Weights of a small transformer language model: width 96.
Each number is 500 + 40 x the weight over its row's rms, rounded and kept within 0 to 999. Layers, rows and columns count from 0. Numbers have three digits each. The size before them is the row's rms in percent of the matrix's.

# layer 8 attention output (transposed), 128x96, rms 0.0896, rows 49-63,113-127, columns 48-95
098:523444431587527516521484499512476480521488435446494486384444566434525492481488543462522533461468465442503550500495585496463498473454503468474444
106:496434496551548492565475497453556537495527519579475533522555533472463453523534443497524525443548491481497489524452455564464450466527472453560574
098:492463458425494530456457557533473470526528530514519535491495485564490512510520530407492493524439566528442516480510482501555522530570526448502511
101:454543521436508524532513598500501490597551535480476485569482470543487422499490452515477476447401559509443551517572537488484493478457487550550536
104:414497603545518489502473469445533487567488523461508501525531466469500473565526409491491454500534514472443469489465513487494491457505476495543513
086:480429459534507512506544459497461452534470514461576528428535528522523548491501492543479538427569447561560482542505433491495507453474449463508492
095:390468461471447489488479487499445517584545512559512500423524516432471483542532560505477550523445558492542579511515560500510491442512524532491528
114:442485472503506542495562438549441453451489523395542490615468496554541514493511465456480489540527492447417552477491512454426530526539508473465526
088:444534468493491462542546564559501534552478479454410496420429541451454547442462505515454451526512448505525540432549487510435472451439431548487512
111:497554539558464495544575491520526533559500469515432428383547505482470449453504551501443480486507515531533499473544510535533505498453482567497450
110:483488457495443600513517525467453519510486486482453507463487471491510513517446500508546507522554466536490526449518546531512503448504451441469471
098:534523483457524534458516535510455457477485584509547486569506482584468541457495556496498448466497584538490535517528486515533495636501572482549547
092:518543543508549463507461557430527470486514477512494492582464527444513539495519480500494516478547451428489431441470520486448426504449476488477533
103:495483404427488556509507564548529484462503492538518471559525566530519520418521486489551557474516508468475601529513510502479551486480465465474486
096:496497491534451534532546489485470452521451515500475450495523503533550454492501408557476497495489573459495552545538559550457472508461537468451448
097:486391538548522451559517511506454547439519502523481420428469578530493517456490535473525433494468513518508513523447487453501504512455522487546480
094:494491440491560513484534517550598510521568484528577535518532459475415493563470462527534477580570489467444438518452466591520520515499503469472537
105:513456512442498538568460571546508521505463476470468553516431399476561568515508500427536525534456559476477530406498510434493509528481477470515516
113:509514536450458488598454498483435488569557559465507507484457475582455533516545513512489511555481530485493575495494515521503546521465458518584551
098:479411534578548491530536427527520508550540433475583476425465513481448459505495607443477496488443530520476476463505496490552512524480505508522596
115:453423462536577459486548517540535517435487461520542514526500522503576512564464518514487453451525430527536440547476454504580478494460531428466444
090:502524525559480511555525467499523476521558551592447522595474540486546546510542496489470529470488537516539561463506586476474441497506461458564537
091:488457550491477461537534525529458530452448520500428509505484514520580490455513560506444539470478490503490555473523561472528445476530511497489500
093:475546495428555480461483558535543454540502518513483476484507510509561568557463472535463372494497533459550482531461517552550500462505552459543466
094:494606539457438534526447473541498505494476566541469521481497531549478529496470457492465453512471547457541524509458566508523542502441461536542425
101:513423536544544478609543473594480457441469521477457524442446460518522512483470519483473439505478532569498523518499550424496452550480543466468429
105:511528442503463517497471467502486576508541517516459483544560533458492476512518554525494564520533472475485558402535453565494511407453481519577559
094:530445451526466502432487527439471483472521458515516426474559516475445387416506592515513474502509517497466501549511445505513529526525520548509574
110:477556458438455509595551530537484468535493550574538464543504538494416571495500444553486498504541541492536549488531497545502510472448480537588491
095:459479567514473475564491509485435536473475518513438476520489570570452499471536492548424529524480490492552557562496512544514477519405492509523477
# layer 8 attention value, 64x96, rms 0.0956, rows 50-63, columns 48-95
103:513470499507482486562471475477458539447510469473538533526495502453489582409553484564556459433501479462486559504535550401532504499462478460530483
108:535588556519458566420535514518527505489457441498576484414490573500446487455489467502532543460497497572500496566504499456537556438478544532522542
111:537595494426482492527500504472597517456461459480548431554533511554492625560503551524475483544468487458457459566503546421526499494497500458531491
098:544505574443433465554529524592499470477493536485530489556477493513568484546475515534479463530462570498498539542505480444527567484526483484470413
102:444497532463469441497492484529413398511558503463478534497427486479502488430552455523461495556522540534532564468568561493420449485519503489491558
094:526524510430496527562452495509466472569538455461429497486490488501471408429449509557548537500499450518492429482501449466491492484496481535487470
105:503513541549481548521628489457513524504476488515555507434466493467484437574453457463450537471467463575532450486462514522580508454471485551505506
100:534535485521523568506515506476563507549525499447477628458487494567452455464561527477508574544477580427428540494519500563468497479491528505545545
097:559478487508537568454417498485595467540505492482480428465528504485572504537541551460567569500468526461499515443550473515432513478490531441573442
108:528492593558493522553486506500543412453510528446441552505513495559484517465453456561498521542494494515466465531476499470480533483590479486483565
097:428548498511513499493545497462514454558546512555537473490494493562549495500562486491485534423467477503555496503482469487597472470479551486509423
087:490451424527453439566500563565538558491567580576535580545492490484523521480542504585470495509490502469477504553474432448461537504485505471447477
109:535459509542476502467463536448537476507577489469518450511499418445460520432533539473501512536473407465433516511467468530524467439474495510503480
097:544533530478459518486477466540502470476539492449471373499542516456555555526462514443456453490514468465442456409496477476553461473516526542510430
# layer 8 MLP gate, 256x96, rms 0.12, rows 0-79, columns 48-95
109:595562498489495527474435535464490483495485472513498536480436530532470513440482566529495496517488414591410495553482546451581512502492521536544482
100:536479515528455557521460562502523515517561510484472497598458501595483476544493534535504515553515482486503496511428463512494463533525605459511453
112:531514525539516548513483516558629527528465551467479523493481496470497513436469543547475419448605578477535566496466434525483484515465494543481520
103:456598457601506522566516546472526556530442536447559432532513506473471482457478573533535507512514477484626563490538526485518502460463476487483506
114:504505455510494537427592514476450545506476528513531533494466513498450477502579509505487446499488558610470467502513465543466390507496512508520536
097:494502502435577476518432549452542521528406475490516465496549499434502509440483519547537478503581532509536503472509555457466530511573444464576520
121:468535549541467472559544574427499556468475536502494525471558491529436483489504489518519510505558501510526553462428537505521402472482518459475516
098:451462567545480550551503520519555545548501452476552522518482474483449525501467531500485468503461476472536569418467485448538602470568577427520540
108:601582518519491536538494480469554548510516525442560497533467534539507530461563483597523449483477512534513573449519478471529498479524488562505513
100:503520575560515538467521509513519494467475472498516496497470600476499559525480593575602494497477530497469494389542526448602470471538532516512488
099:525505451531436464508520530460459514420459454533524379518507515432502493448543481512470513437496518509493488448505478443461543517542499451475424
095:502495422496504533493497513531501573600523513563499544448504546489541501461592584457462498416608544552484484509457487524511452501452513468467575
100:489440489446483458481537531536496504468540524500505463529487485501543522485540483436478577545359521423503512482516529565554525482523514517503437
087:483540570507551472472556475550468445526463469534544508485576561487480590536505542541494396489483478537458540530474515526550473519515581493486435
119:493460470492522475491466544441443538504522515437551589542486481573406503456508503525509497513471464572492531534430531550560483470471529515544514
100:506511471430453447494515497481516516460488525442506555465466453513463539464510448474476533525512535446466546535462474521511493483431430476542512
105:506500533518516546562445509532492547538459529468500462429466473551536574562478502481471450488434512451561576528497542539515426495424470497493472
109:503568504507553525494581518554526492502504541459506501499473508567496545546492556442526475494482486427564483458425474522516412495520455498536523
106:473508487580544547510572612524502502523465554492587478450509526493474513519671494488518409419524464491490519506446459500479520498527516446488492
101:466556470553568477482530541486507456525491546462553456515522509525499558515517534518492514546465532527468533384508546442473483439540476422445454
091:537534413552539473550484526543476497517483482550491479526480428472494520487428490502503436463535403459589454525504512363476504521602512470521556
102:571481505439474540462452498460467476511446568466526478537499567493595486527466552494524460484526513493502563536501495478511408496460504494562554
105:455545496509474420507453492501507520448493459472549456526478545471472470486509481538475476436539542500488531504434471470440482460475486485488492
116:471546522529511490518450499512546534520519567473520542562544533511457564496493511482537465507534573491465479479495429484526476481533529455512536
103:555454498591496486537489510567438457502550491433534500569529518528422495547488560443504487498488529516495496487435508522550533526499498519552567
096:485529562524530566437519534526478471502485539494503493467471477491415527430561599506484479426519477483467491565491438526526544587438538462469462
101:468472479530489429507490469533555518616501450475482498478493484534517536541471551539511423563527493521415472523506507520495515550530419533456486
100:501468477554487533551465533488475502456487511483577503418451568550462442524546524518514537543493483520458521491500518463470518488442551479463470
093:458480416531511490524604540537559480497508497471510499554498547566491472394545541465488491446466505498492517516520428499555420559494471524512507
095:456496456496415470496546447423422549571541548497474454505537508500552451545494504532492588536522456497450502449421450617529471466475481456500568
101:536513436480496457497519475501487519459463487464587531566478502476414512493495574445628490472451537519483461567423475474595498507540555503477567
101:496483518501565522576531530556504533488533521492457518452530468480531530490484513543479478468500501474600535501442455428495562498527507440514418
099:546475547502511536530489534505519469493459479495528576493541554547545559519453502446469477625479439495539567600437564532506530537517444438527521
094:473563447492500548423472518482525471534440541531585521571495537481520452547479562501456489465474466480591505517517443534510417553450461535485480
095:487509567489521510547497537531539451562502526508501485436472488495468545413512416519543541493476583474436570510444557430466539503457516495505514
107:535504544485509459460479557418490474566527474490565487475513504451465534558470416527522508526582478487537602368462457483456468432479505449483550
105:464510483567507471504500536534491534508442555446564476454548505473455533457497519537477462426543543535525516533538446582589494497516534453503536
114:515516528451452529441547526497564496497454469485499504533450531494461501534533496429498481465438514562536457526532432528569506514488580522524439
102:555562534504481522507500505543468523543532471474508497498420502445490507558478558503480539468424577466525473500492493523484521483515544548608506
098:493517533509449507505454621498469472522484431503545476487473457492517535537509527501507523485451514481485410477476479558469505511531486481504465
104:492539531529446459503428457438483538426428568568458549552565461490533484452515546471517513480469557538508438479448461517513467486499554462581465
085:508581459498586479508563489548523489518407544515502467518461503479456557516539512507502528453495444533488542472425470550482524495456496536453538
103:474473547534478498523565475397557496545505486509570576427503433484493467470568472477547488509525442538433452554440461540502529463521444505463496
082:510510515536524502455551548482493504506473547464552483579475522501500558586499446508489446486526571517526453513513536574435485503457440480493488
094:469538405429501478478530517553506481461492509433573453498447485544456489536493566459525527464513519482487476513530555452423519489514506526547516
104:542428456581509513510557511518524445465476513555550500490419518494536520512507476440539523528464444425486547524496531492512564575491555465492443
098:503493471523549521589467512479494491461467534434564512517492540520556554435480509456513488478487458495519528475489468464470449451481488515508515
107:510557559482501534464499504540511445451455492511464454416549493524451497449537474478496538499457523489587501499464459480500435543469539514485501
090:505607479470470518495534545504477489519519530518495488536556474507455462476532584460533537506420505513517464480444523528571521416534518494565515
098:508458495579467558532536561532518530512456460523452521492476618460488466408500513557465491473526479493585535458532465486448412509434473472542507
104:520433466525522501561457536449463547423498513478487512474494543517454469534561548483445432445545567524538489486464528516506467491487455474544524
097:507549520484536496501437499546447540482474466427486515403494452457489526525529506452565489415502495500493555506481476521469552486533431549425476
107:570570419490522461504560456493535504477518546527508533562485468468485594487517559483442538447498553471591456473500487589538479490431511493515516
096:522537540457479530450545503460568457487589542524497494515477520487514530416500533539498517420509532580487585523541481573570501521461520522521531
095:569498512492478534505526554537535465514466509472491484491533518515513453511512479406547521517491494564503468547447408415511476531433480581520436
116:549486512493452466514498528478577535445422439483473510453564561518510513467536508472508446467501534535532510462451515561460438510481447548527413
092:507503487540497513522550529524442555522515477424512454456501462515451569446543549538495389439491595465497630534447511480484436480524476496506456
104:566518496494442449486496520429506515507582526484584516456457543546514485570501447448497487532502492555464535514452453526497517375452563473524485
108:430550534531486507517498505533510538487406468501454555468463565495399451432474440490485475530486545527532473557412539485435496522512438544516539
092:461527529399502486525474558453532559596485527596502490509443542451497485554469574576485528469494560506487501456501508465570427468584526519493486
107:560564486521455478600504485461523537431544474491488519422504481530490430460483473438553481501548466520480477498495445570513484534498439557488545
092:465527546557554518377555511481445489446475502466545483468510468565539492439540529439455481473521497527539532522460536484509502504477546460543531
097:546542461511463443499576525444448512450536485464468488433583448495429527492469504483522553469499516558416454460510568534495549503477457466501518
112:485520477449543481490616528451526545597555536513568464532529515429504526535551516479433498423586536528498467512485472523587468429451512500464525
099:519511495524509486531535511484516513430529576514473514502488510522482495493565462520522564484525493510508503505422548470508521519547509434460436
095:472492614485477558567471509503455503511480545470493567522494482539539477505490464518480460538532585524530574521437529566431473528541459483467492
100:510520476459500567551537572532548538427445497515517503508480440523459490523491515480530496540531505528530538519544465458538489539473492447471481
084:476512486500473488552531476522480500496461488497592469468516515542492423501554582518539419532515501540542483466470421533542557507486545500537529
099:496519479559522469481489469577484448477487533495552452424519540529529442467526463555460495501596458465489497547517554449448543442547430381506479
096:491496480515495523469517501547479508527479475489555465457486464582554462523511559463479492487556463479538413541487503491477511483539418467531466
103:437493466531586538562522498492467521484518503447548469469499514531530521463604571535514480421533497540432524524537528450513485499480548403527474
113:464462451461501398492547509481498511507506457536478554509465494506489533490467495459531493465525521505518537504490488503447404452510414492510535
087:525501376496505450485496582477517512534458538461542521477572525494462561508501539418505486511581477443473531536544556517491449495545556448518514
094:501519532534571501456547471508489518409493486482530468502574468545444525481456544509550564523444530535526472474534491544540474485583483483447506
119:521567491459556536499415495535466519546474570396538468461496478495454485551462555487562496528514506500490538477467425562500456456566492454521517
108:542461476548462500491480526488518529501469475468558450485439564524510453434543478482471472488490541592475496562500547543507550490463445432486464
099:486504470496456565488519500498531552471483527506485572431606477507487498491505532466463470558397443535530476548513509470528550501529491529482490
101:504459480507491465547548560428568515496530572557584523511479524450516481520529481551515457492542491488496481441458525501449503462543542450494476
103:525571453528596480557499517487458494423437487524515488425539468469477522514481519522508485477531418430604451508525486521483450509487454495516493
097:549561458528464429515503489534605531548479550469480513494520498573525472524465524585466480488544472455454513537462545495448486485565465466557520
# layer 8 MLP up, 256x96, rms 0.112, rows 0-78, columns 48-95
105:498552538491551554542468457509463526465557525480499490566523519476491513485504491580517451530627553454465470442521435482530508495479456507439538
104:507576493548487568490555468437529529487523510458519569519510437463522540535532548456465500495491599563521437450575511507527568440555496538559501
105:494503535437455495511496533516499546550479557449473493571536510464517477571566515558517548476491503459469547509565473504518490519555449467498537
093:486442468432480463447484488560529468507498494534483543471521514532469467447566495457326503474479602466449486481439437540457481497524549512484538
109:497502488483471489571437544448496526533467469528528517508546484520568492537514462500445528579513496419500569471461484547523534489481513497493445
091:491528468458544481552339509478500527541422503502443514533545514429543525513460454538487457547569514507529487487542515389486535516549455536518521
118:487491539521430441490495550519499530486467557449542580487573491507461482456460503567450473482500537482414552455445585487552452502495523474451440
098:555558454526486499466494503513515482480601511441521472498546500498429515452467526509515462502557471428502521489471454430506476508509479569507569
104:514519440496520466523519503484534498476452501536537466521566567533485507495456404488533592494430523489428556454486566561491441478480450548509474
100:508494608501552477511485485546497541491510464541476447552521508544529555547477538534543493557558558577490496483496504450535536461490480445554450
097:551479473477439535552451470497471478466515525538465429540485449464502458436528455472490518465546475515491483508518473396448555510526504464524460
101:450525551416473501592485486464436533510568497520503465552580495452453499508460574471497554511453526426491518486508490519581496483513545525533556
105:519396550579537496538466443521524438455504476600497477421540491542622503559432520478526474479519526508508532466420501532520468465448468467521455
091:471536503441499500507562443533495509525449477510492556509550571507469483531495530565454414458495436533498547483475563493553469510456516478436530
109:478406519487470469562554494552456517494554508440538603468497428519483470457458488492446477478480536521464485571519564512447554514513486527570542
097:512476508530521540492522438535545474551506482617451481534518493464510541582505552547530465443585522514464493499481588497499525495493452522458520
100:587430436531555493538491430491477473505571528491476420484436521548506489513530489538549516526459490505517503477551467397458466512511547505508442
115:496557489489493475438464526438516521458543490497575460494542491507503525562553512443508462604511397483501467461534521510551434426463446521460535
105:470522480517482536561527516545457509552483574515524569494531555524478493557560427495471433462521446511454469496497483491542514520490518486438510
103:475495445478503477520509493561427526570473488530578493374544520525496536482492526509454482527380470535496468470480550512493495484558497443468512
090:504514459473461490489456577532598561488467556486541469516477474521536463546507536495483490503477471444485517481518508478478506537550595531421503
111:438515534533461495478522510513475540528548428518496503506469399528480515486535518525477553563481456476470459527527525528475558508591591468448471
104:539516530453533455535499489483453490516563495576514547448426488567513529492521431525508529472439425538456491507501565492547504483485549472512460
109:533500466497473552550541473512469525472471529488512524550467452514530490526638569591442463496466501529522499532534595442410472478472524514554494
096:512524455536512554486443540522502514460507452568548449558488548531443473519521463513546483517492552501520552541432524497507518500555494521408435
093:532485524500405487455449538469525520481488488562503592486532521506520526460478509465411527515476505449461509483484412567511424521507479475497467
103:541472520508514557538497486543529440460528426545522543488388499491463505480500536507589480533504405566543441596515531487471525580577488495531545
108:526423439417520495499479510506548529582551491512489480558507479495460595512523416437508464519550449516466522461532532501529462485535470537525543
096:523524517463457476483417527510510554489468454586548464520451463465532516514552490542477456427526449565523476495499496518428507438460522477555544
092:498500479530539414525529443435522553534538477512500546478523475456461464454548499513511538429507455437464473516464506507447511492529553443570498
090:486553535513499550460500479499474504505582491525479473509463444484560566563518484559520532510530493516533530486507575522505444524574519473567461
100:510508462536562455502512467514541520442487537454537500469445517506471465433557510495514486431503417570523516516518590546450475478491521526470528
106:472496576431415502438554510413554535477468429523475508556526465492520480493534502423501533451543572514521463456503436492515549513460526569522493
092:605519487494510535420480445455483548486509478531499487485443592511575502575448484603511544456590486563472447503442567452499449535476479448507482
100:524578453491553592530543466498490500479510539490528466563477525515461500509497545474555492456418466555484426489499441478523516460473498540495424
107:564442548484463529538514522393497521457530480501478498498522525467566590565488477539496535494530454500567495518537483485518485489557458458474499
103:450490538484516501461492495499523433454526506538480546537452479524503487536556485431548524540453441431544561498447524472423473470494509493542435
111:528479504490522539485547507462548462504454507544437446532528563491445492440511531451490516493500448549483487537552412570481502494454538558489508
110:586518556494452552510423501462518518502518537539461469511524489486531420488494523538542491510510517499492488484513473578558532537477519534577471
100:490522563467524546557480523541478455486518456579487455467462494508474485481509554581505547497499521537479415476469467470434513476520557528489548
110:546453517451515539516549471518449553402452489482511525543525499488567487443512511461514430471544431501547491559480525490474510544511520531545466
091:542502475528491483509509520545471499561476458447499410439414503526438566468480446510444437463547459537505556509445461556508542481441515550483483
102:465425524563487475456525516523413537514537442538506504407574564471489518448552515534460486468542449558460525592517508471482481544565481466485497
086:523558449488496443485473488453498528445526511600460514430556434524494476498574542586527494445493466521463486496492524509474468522490504488528483
097:415453477517519509521537509473435462500452555580446579498524505484519480588458460501480527520559497394492474473484493566495473445479445544429555
107:495521453527528553507536498519434447550449491500488450575481455499497518527489537496495494510489512476456565471459427580489517555504507481577561
103:543508471522478480495577505589486494566458511457505444451509459518460442432514521537509477512408519453474437509517480525469520457565493495536501
108:482495516494563476534538542536514440529521461474462578483532490482553521484469419466498537543523526547461452433519577433429519535506509549522463
092:422474503503514541463493419510541564511440541546534522428460543480549488522453443515468493453566485575506449489457508478523501490540487458483484
091:509543489505532378424464441449531529510500529481579519533512406512499465518522549495525505445445494529436474526482546535553501437552545461523539
107:477448457537533519589479460545448479461474480552440445473502514447457494538470521525458478470459498494500446458542550454499546523493416479472537
103:503497566547470510485484500434449408560510559480562459558529523464503484473509521527421493555452489539569544521511467516534459522490537481598516
101:427517509491502557453425454532510521463503455497492516482536525446485520497477445462545511536524522555474489503512490465485523441536512500506476
104:564518488549557488526498474524504491529495585463501466529501527465465534531472549530462515445522514366444545525530460443474486461575601443537499
095:481546473563461443526485506539528543523497542504536500583506497523503508542511607464481473512486466511581601491428510458556460508539487537513511
111:506472521412506502459521496506494460535470506533431489535510516544471497525555483539538484501517456503566462511485421468435500435470537517533398
094:525515489538504496448506504450552432455462469492529537554486526450519501545460542479513535558457487485475403449478443506518566508566521453521540
105:577550565480539467489432427502521545518455477490528521448525523471443503477495506531498475437465507443556508427473473549459466509468449470561495
095:491530560439538518499541484499468508546570440551465477512501457520536466439569495475548482463504499500538468478519517494501498536431475504552441
092:425542499486534496524430522525469505471485463483449494499424425467538524534564548508524457482624450468575417446480490487480502527516519504538431
101:506493477489551487454489457426502535503514526434528462444453533487498528495493563436548491538534550452466471445491533513447542427527402452562556
104:489459458471519511598482478507560495511516504547502496508456493400466520443481566525619481479461550501476443450518466500458471497572511512522484
092:507455549528478435478548476458498468504442511463513451499463536518568408544457420507523509514571554523446481518484482472464478585546494514550537
110:548448519592523510514482490493539471451432444444557561455554486547536535537540461555535457506490495516487490477517506485518504530534495467457480
102:548558458518465494531490472493587461485543477522473551457495450529490500485475532571457457526479515523459485527583575529541541513543434541563476
097:593536515495520463598539487491590522493510508471508425532534468515550408521494527516478435472477479508459514488463437535539446494486476480479547
102:493489452395450546549528528501536528434468464505429439536474493559515432548453548525535519589590524519465516478504521480496457522460478542460475
072:459480429493490551553563504402522456541513473475468509465527474627559490548495486495505468556485528545450492478502463514502498469471501517433474
098:453522546437472490576458458434488509534527538487504492486512501513466463547515496568499536516476531515454487564530484436438544547635553415482484
089:518479517479476533457505459471503471523528456541493489486452484534537467487408529501452516472512506424489389494525463397510421489543430516495471
104:395461433498548499559500447522496548524565550435481450483452532540470559474519560477514534469457498528414539547504513435514486448607522405536475
112:485465449442486423514552429497485527560485509520451554522497493540526491514422435522538470523523493448476511495531485509467435525476429536494528
092:484540558543529500490505477576540474469484456490556475508507480524477415447493501535479454504448502522557536478442406522476488518489457497535595
098:494459460516452530511518517537512532499467551466487541531473530443508484426596500482446459479578463435524549451386520454489504484496567489583423
108:624516557526488475494486475511537525462505481551535475534483451545549476512427508556433451458537542532463553554484510548563453508439368492543469
100:477597523486500503498426446492468516502483522564481463496536573556483416473532538520512511493492503487492538522498510429472559528488499534527549
098:440503435562494530484485478499505509464491498472543509440527496406441526456504545460525509503548454449504485460503495413457521484508510488454466
099:488525493510556464493546450513554507558435447515504460471488529498522482562485464460511509495428505513535545547484497533513561574517454487541478
095:455554499513489510467534536541564514563522558521546472582488533524521553479532535466494516485529551513426512441430483443519538496439545478520520
# layer 8 MLP down (transposed), 256x96, rms 0.0997, rows 0-78, columns 48-95
101:441575491421527480491534494528561504466432536466467497540480492504563483539485435492508414501498513461559513516554434544419461443502468457474552
105:557500575509469543485517628465475494437523486552528445539502493551491507501459527459503527519479471478486411495498535473560471483574540542545442
107:512489525488493517470500501551496485486493487528459503500561504470533465469505487520464499475559568570447456509524442482584453472545595516468443
098:485504414525517460488495526487552459553459397524523448488584522512488512522513518493414477477555524498504532523505455525504491466529498505483575
108:484512469466507497455488718443490543520512518503481519558515529468496512513538534491526479574504515509508459512520483514490459522481516535504555
096:469498485533475432562477484476439481468530507528495562525478484536522474526478377495531525564398506480517491453452458478489490529460468522431501
100:514520535500467496503496580572529476566493538484509477468518454522481507445511442509451486468490531552511498490532564486454471498525490608478508
100:437483548530457500481565405473445510496550534501457586512549569482529509455543485501461537573451546505512480511467542491515500542497498425472459
106:563522514535494501537517580490456554553511499417489545563506466475471604479495528541538453500545549499402490495475549507458484518542497521437493
099:484485526450433459451530487516488534544477503522484506505506392545543427552457454440485538509488454464451510536463515569414530502527577492534480
102:476494541402538495525537422549502521585527505497455540508518565530495437545469506493486435524511497538564479476495499459463452494506499523522611
101:487570543505525531495454527460539513537449540476522429443528449490459578520517560543477490486470494530493507539493422476562494502533505473595495
104:494490606502526523571516475527607512486469522577467512452509562442557492521575499477518506450441501426564536479521547521512483502465519450479493
091:508480436473471505519506368479461447475476460549476434530482504512491451579528467485526504490536467488476437452467477496523509485452518483476537
118:474533518449452521508566442567553494475453531577466505539505498470531475519503479462487478440488543530507532568565540489506485558482529516451448
089:489531529448432550515597455547466443540539537545520475509459510520490586509537517525452497476542530476499459524444511491485516535474500511455439
100:592452461485464545539464485430419457455527556497469490512553520479535488518465472470592524451460473556464511496547447467532556551544491498533514
112:475590527527509457568489420459460508487487448431526488508437484522466496541481487525509537500516411466561506484546553514556479469409517476531546
106:506483458415450480528412419466459487503495471524434490520439508505499486556385421520461476537527484487523575475520459501535441459522472493487509
102:516485542477477552489497328477513406538462539544454452472521512481484555452529477546460435463459506484522492500529539450441502459545511522603529
088:615508582561533547471512341504419438524488520507487497511558460446530507454526481502537553499438498499516449475472465463462550461480557492467556
106:430480531557534479473524484482548534470476455465520468491424472505423407567470506491568505487442520546556472487560500551510498478435535443516499
103:506470484465492484439480568533521511473529501517495507452488492481580442436497481440495496486489438519618485475488493485463523503583489520468463
111:493540517544502504529506398513526486450487444464497516530489519516485527452495548528468529483528465506502593506547475439459519532525522455467461
093:493543459500458481463528317491506555560503567426545529444449457540533449485530523528436433512552517520538523503548482493483461454501555540503468
100:527508539460510433463495477503458490566496507492498540502491521507558499464481495487502492480547541472544480431498506545441415481543495508542468
103:506503477509521465494474528461438511425477522513499483452513483554538458471464478512544564497502497394439464456501449454507484606491509539494447
104:460506466559524564503493520522473486512550523449549463554517497395491570449492446477520473476498502495504517482548441474474442510524508526551447
101:515556437508456522451542554528501588423536571461483503549482492554525474427528542531426514498492470558496430492471500475526423470495475485535526
094:499462474495484530528492594473471559505497481469494491538428541511515514577522548529483463566508513488512531509538456528576493442481474545488529
092:525494551495559520508496543522450497489555512483476450541495456505484544493525414530497510552482518579518502430526457526541459464564417528474395
103:505533480522552497568526627496517560511609514483485519442524512494427492488506521552512553445517523458525479516512481534557563504501487475554449
109:498507510531518495516471514488469489542525388441526500457546511545523507471514471477500394530482444485612543456479522520552508505494534466480530
093:576487478551472523563421447434513489433562502557449527496486568544464501456513471515433491537549489532526449503489540522486556539552513472486475
102:445501520505502576517477534506517563535466465512542516451554525524515496477551480495488543457504533422466496508520493481482545471483505534556433
109:488542516489610511508495570465452521524598532550488535498456505481489523560533532467538508454484428456492479500531419508441472423508509516484572
098:488472491528537525445550606516468513493460519498482469522482508506467508485558506500518487491468510521609529553544468527485504468460499527517486
110:552492541447420544529414433523474484479517505559457440522581535492528523527486545491484482547471485508491453494455537544493405574515524584516498
105:512471565462460493525403463498463558516496505532457449457500551519488455504462524514537561547430491536509513495599537569532456544488462585550481
099:528455501476542537474526384539546497597577526526429462533500489511539475468484520592514459490507489507513539501506493419471553546477492549480522
114:488396509472459527494444380447497485479455452499497519595534500482532463546524509444497468510483523507508558455470455465493503478525482534515534
090:554452473514459472493490326514504503489527500447462531439487474496531487535496401476492521442496461469484452519513452521446499536528502483507468
099:535411530421386469493487493444452542496495583439496532570414470460502513443457458499491468490501463533503518452502514536537444504524470516491527
086:448485524567602503517472437462529512450476483391563517511475515513479537504492536441481449471580415509465407505517534422508449466486517454503513
100:480505506550503500554508417441424462495465460517479489532468514482527515490465441478449512463534478538512531482509498569514408484470473504540481
103:502529531488518467478500460516548534418520524436559496484512488478599548476527448452467455517523497506489458518519570472466505486501524462444456
103:528521460502476538477562563502534523474463535499591500469403574508453472507458509556537551461517595507435456491510499503524481526519511521537507
109:519460521578478502552464418494479504482503517456511504496442476541497467509520541569506456503488439503510504496510460523543499435483534442574546
087:415463504494517558482532532503505566440446522511519502481474550529478479534461528509488515423507517473621430458503534495509515545597512524531472
092:499537488474656567469427561543512492492460563436524549534474422501466475489514518491430538471475506480506530464541518479461454527528478522523540
109:497517478521502488478543353475510487483430428564489443490504477473517521514479513533469545530521513505529461507551569545539558455486483531500546
097:496503552506508509539511576468459472451573507471538482557457481475464454439519475508511511456542569554586597483512504554563513491577535543448537
102:463481567442437514452536539509465470494502481551547502545555528510512495476432454495519504569474533446540476467513444509506475481561481475436412
104:413489449519551517467541517511440507427480554519459509486526515525465529456510487421432490474515529514466539463521469514412498475598511519497480
100:580439495395475444539532595486557486479561515462517562533534513525571463510474541496538473506500528494477525536563499418548542467437420568526516
114:500482499428494532472504407544491440534471531454458475495469503549517522486544474558491488513501524543479472470496409481381455520561506544498436
095:506512556544522446503493587455566460449512457495490532497489577480473470512464522458556522538479479501473476479434497462502446508521504553510492
109:522507495499553496581470500510460572492528487477543497495462517518424496460462461521503568498527591438548530423518479431483531571503541456529546
100:519495535485539511551468517513483506511469528449510547429445464507514509441555452492446440501476512567543493451524497530516469569585434468449427
090:530434553556529483402511418503506448533465475442526490499526406533509492467523437467512546505471490513469496474504466518527529456470511479529558
103:507526514548538425550426573456484551545463447515530525478519508371568485471533588465531491514520495476536511425490506515574509516555547564513477
102:452482442441484509505444442552530442403444563451548453484464478434543472490515551551491464470476552505537518550460501450513481499472471440552510
101:483536487544435512492426600517541498494513459510500519494439525491526493518553521521525458476510520527434454456466529453449534470530537497491518
110:450469482550450437448479509517499539494455453511472548563509485497531461461532488480483539480502506582505502448470490536547462444525519522474487
095:557525534486504523473547543559532464500548485532492454498544491487575493493532503432426574439536562427486488502419534544550543477464545497541476
098:429504602439583448479487464514460541463491507531524546539464486473463536511478474461518447597481552539525485538535490513518539580509469506467436
099:473471463507494473432514373530463519534517428418553521528454504533495482462564523539504477482468489505495558483493495477484514468494548456507471
076:541558542545503490546578525445525498444543468448475575508452571499526519542448458517438502510539532452467506494588546528436484539506475461517430
098:424435520543450567460455441479551509505569493446405511522497533486464481451485531533464468433455506492537525443515524550542498493498499527451521
089:452580470464472520509528397472464496524476426464526526485435484441512542462416458529484500519525491511433570488503482501522476496524546531502505
098:515409478458509532540518387513511529533500500513492452457485517543527483483504497492499482506506497452555480532518513472544469496482473466422434
104:473532503527450567506437488497528515495521507487525456485591497472480497477561546570496496539484496493509496503485545454591565542451539490486477
094:506469468539547504457585632551551482478518504541495532467525507503489523514543555568513508566503466437542527453487459517495510435528504414514537
101:489551500516558457471487461535521503500520465562524521461511484445499484479555556494513520479432566521513519452445472518415459478542438488489466
109:481468593539481515485522392517473480504542464535351481565573520530556483494499530502494528499508511482527540448492432514477486489511478529498471
105:470516561486514486505542431498530448526547552490455454509575497531489482516554550551464472396466529485541472500547538517513478546497484523510495
092:474496520491456459555565450513437468443482498500503538483544492487446535534503561544487463498487564476568484567501515554457495516484474530537467
101:464481472526478471481549550466486436506524449519564516424511461503477492490530474465556518510569454513503608538458532456478584476509460428542519
100:542484477528467488510537550476534467540482538530500461552470490479435516470523507430471477493499463511513524498528573420478531435488510492513591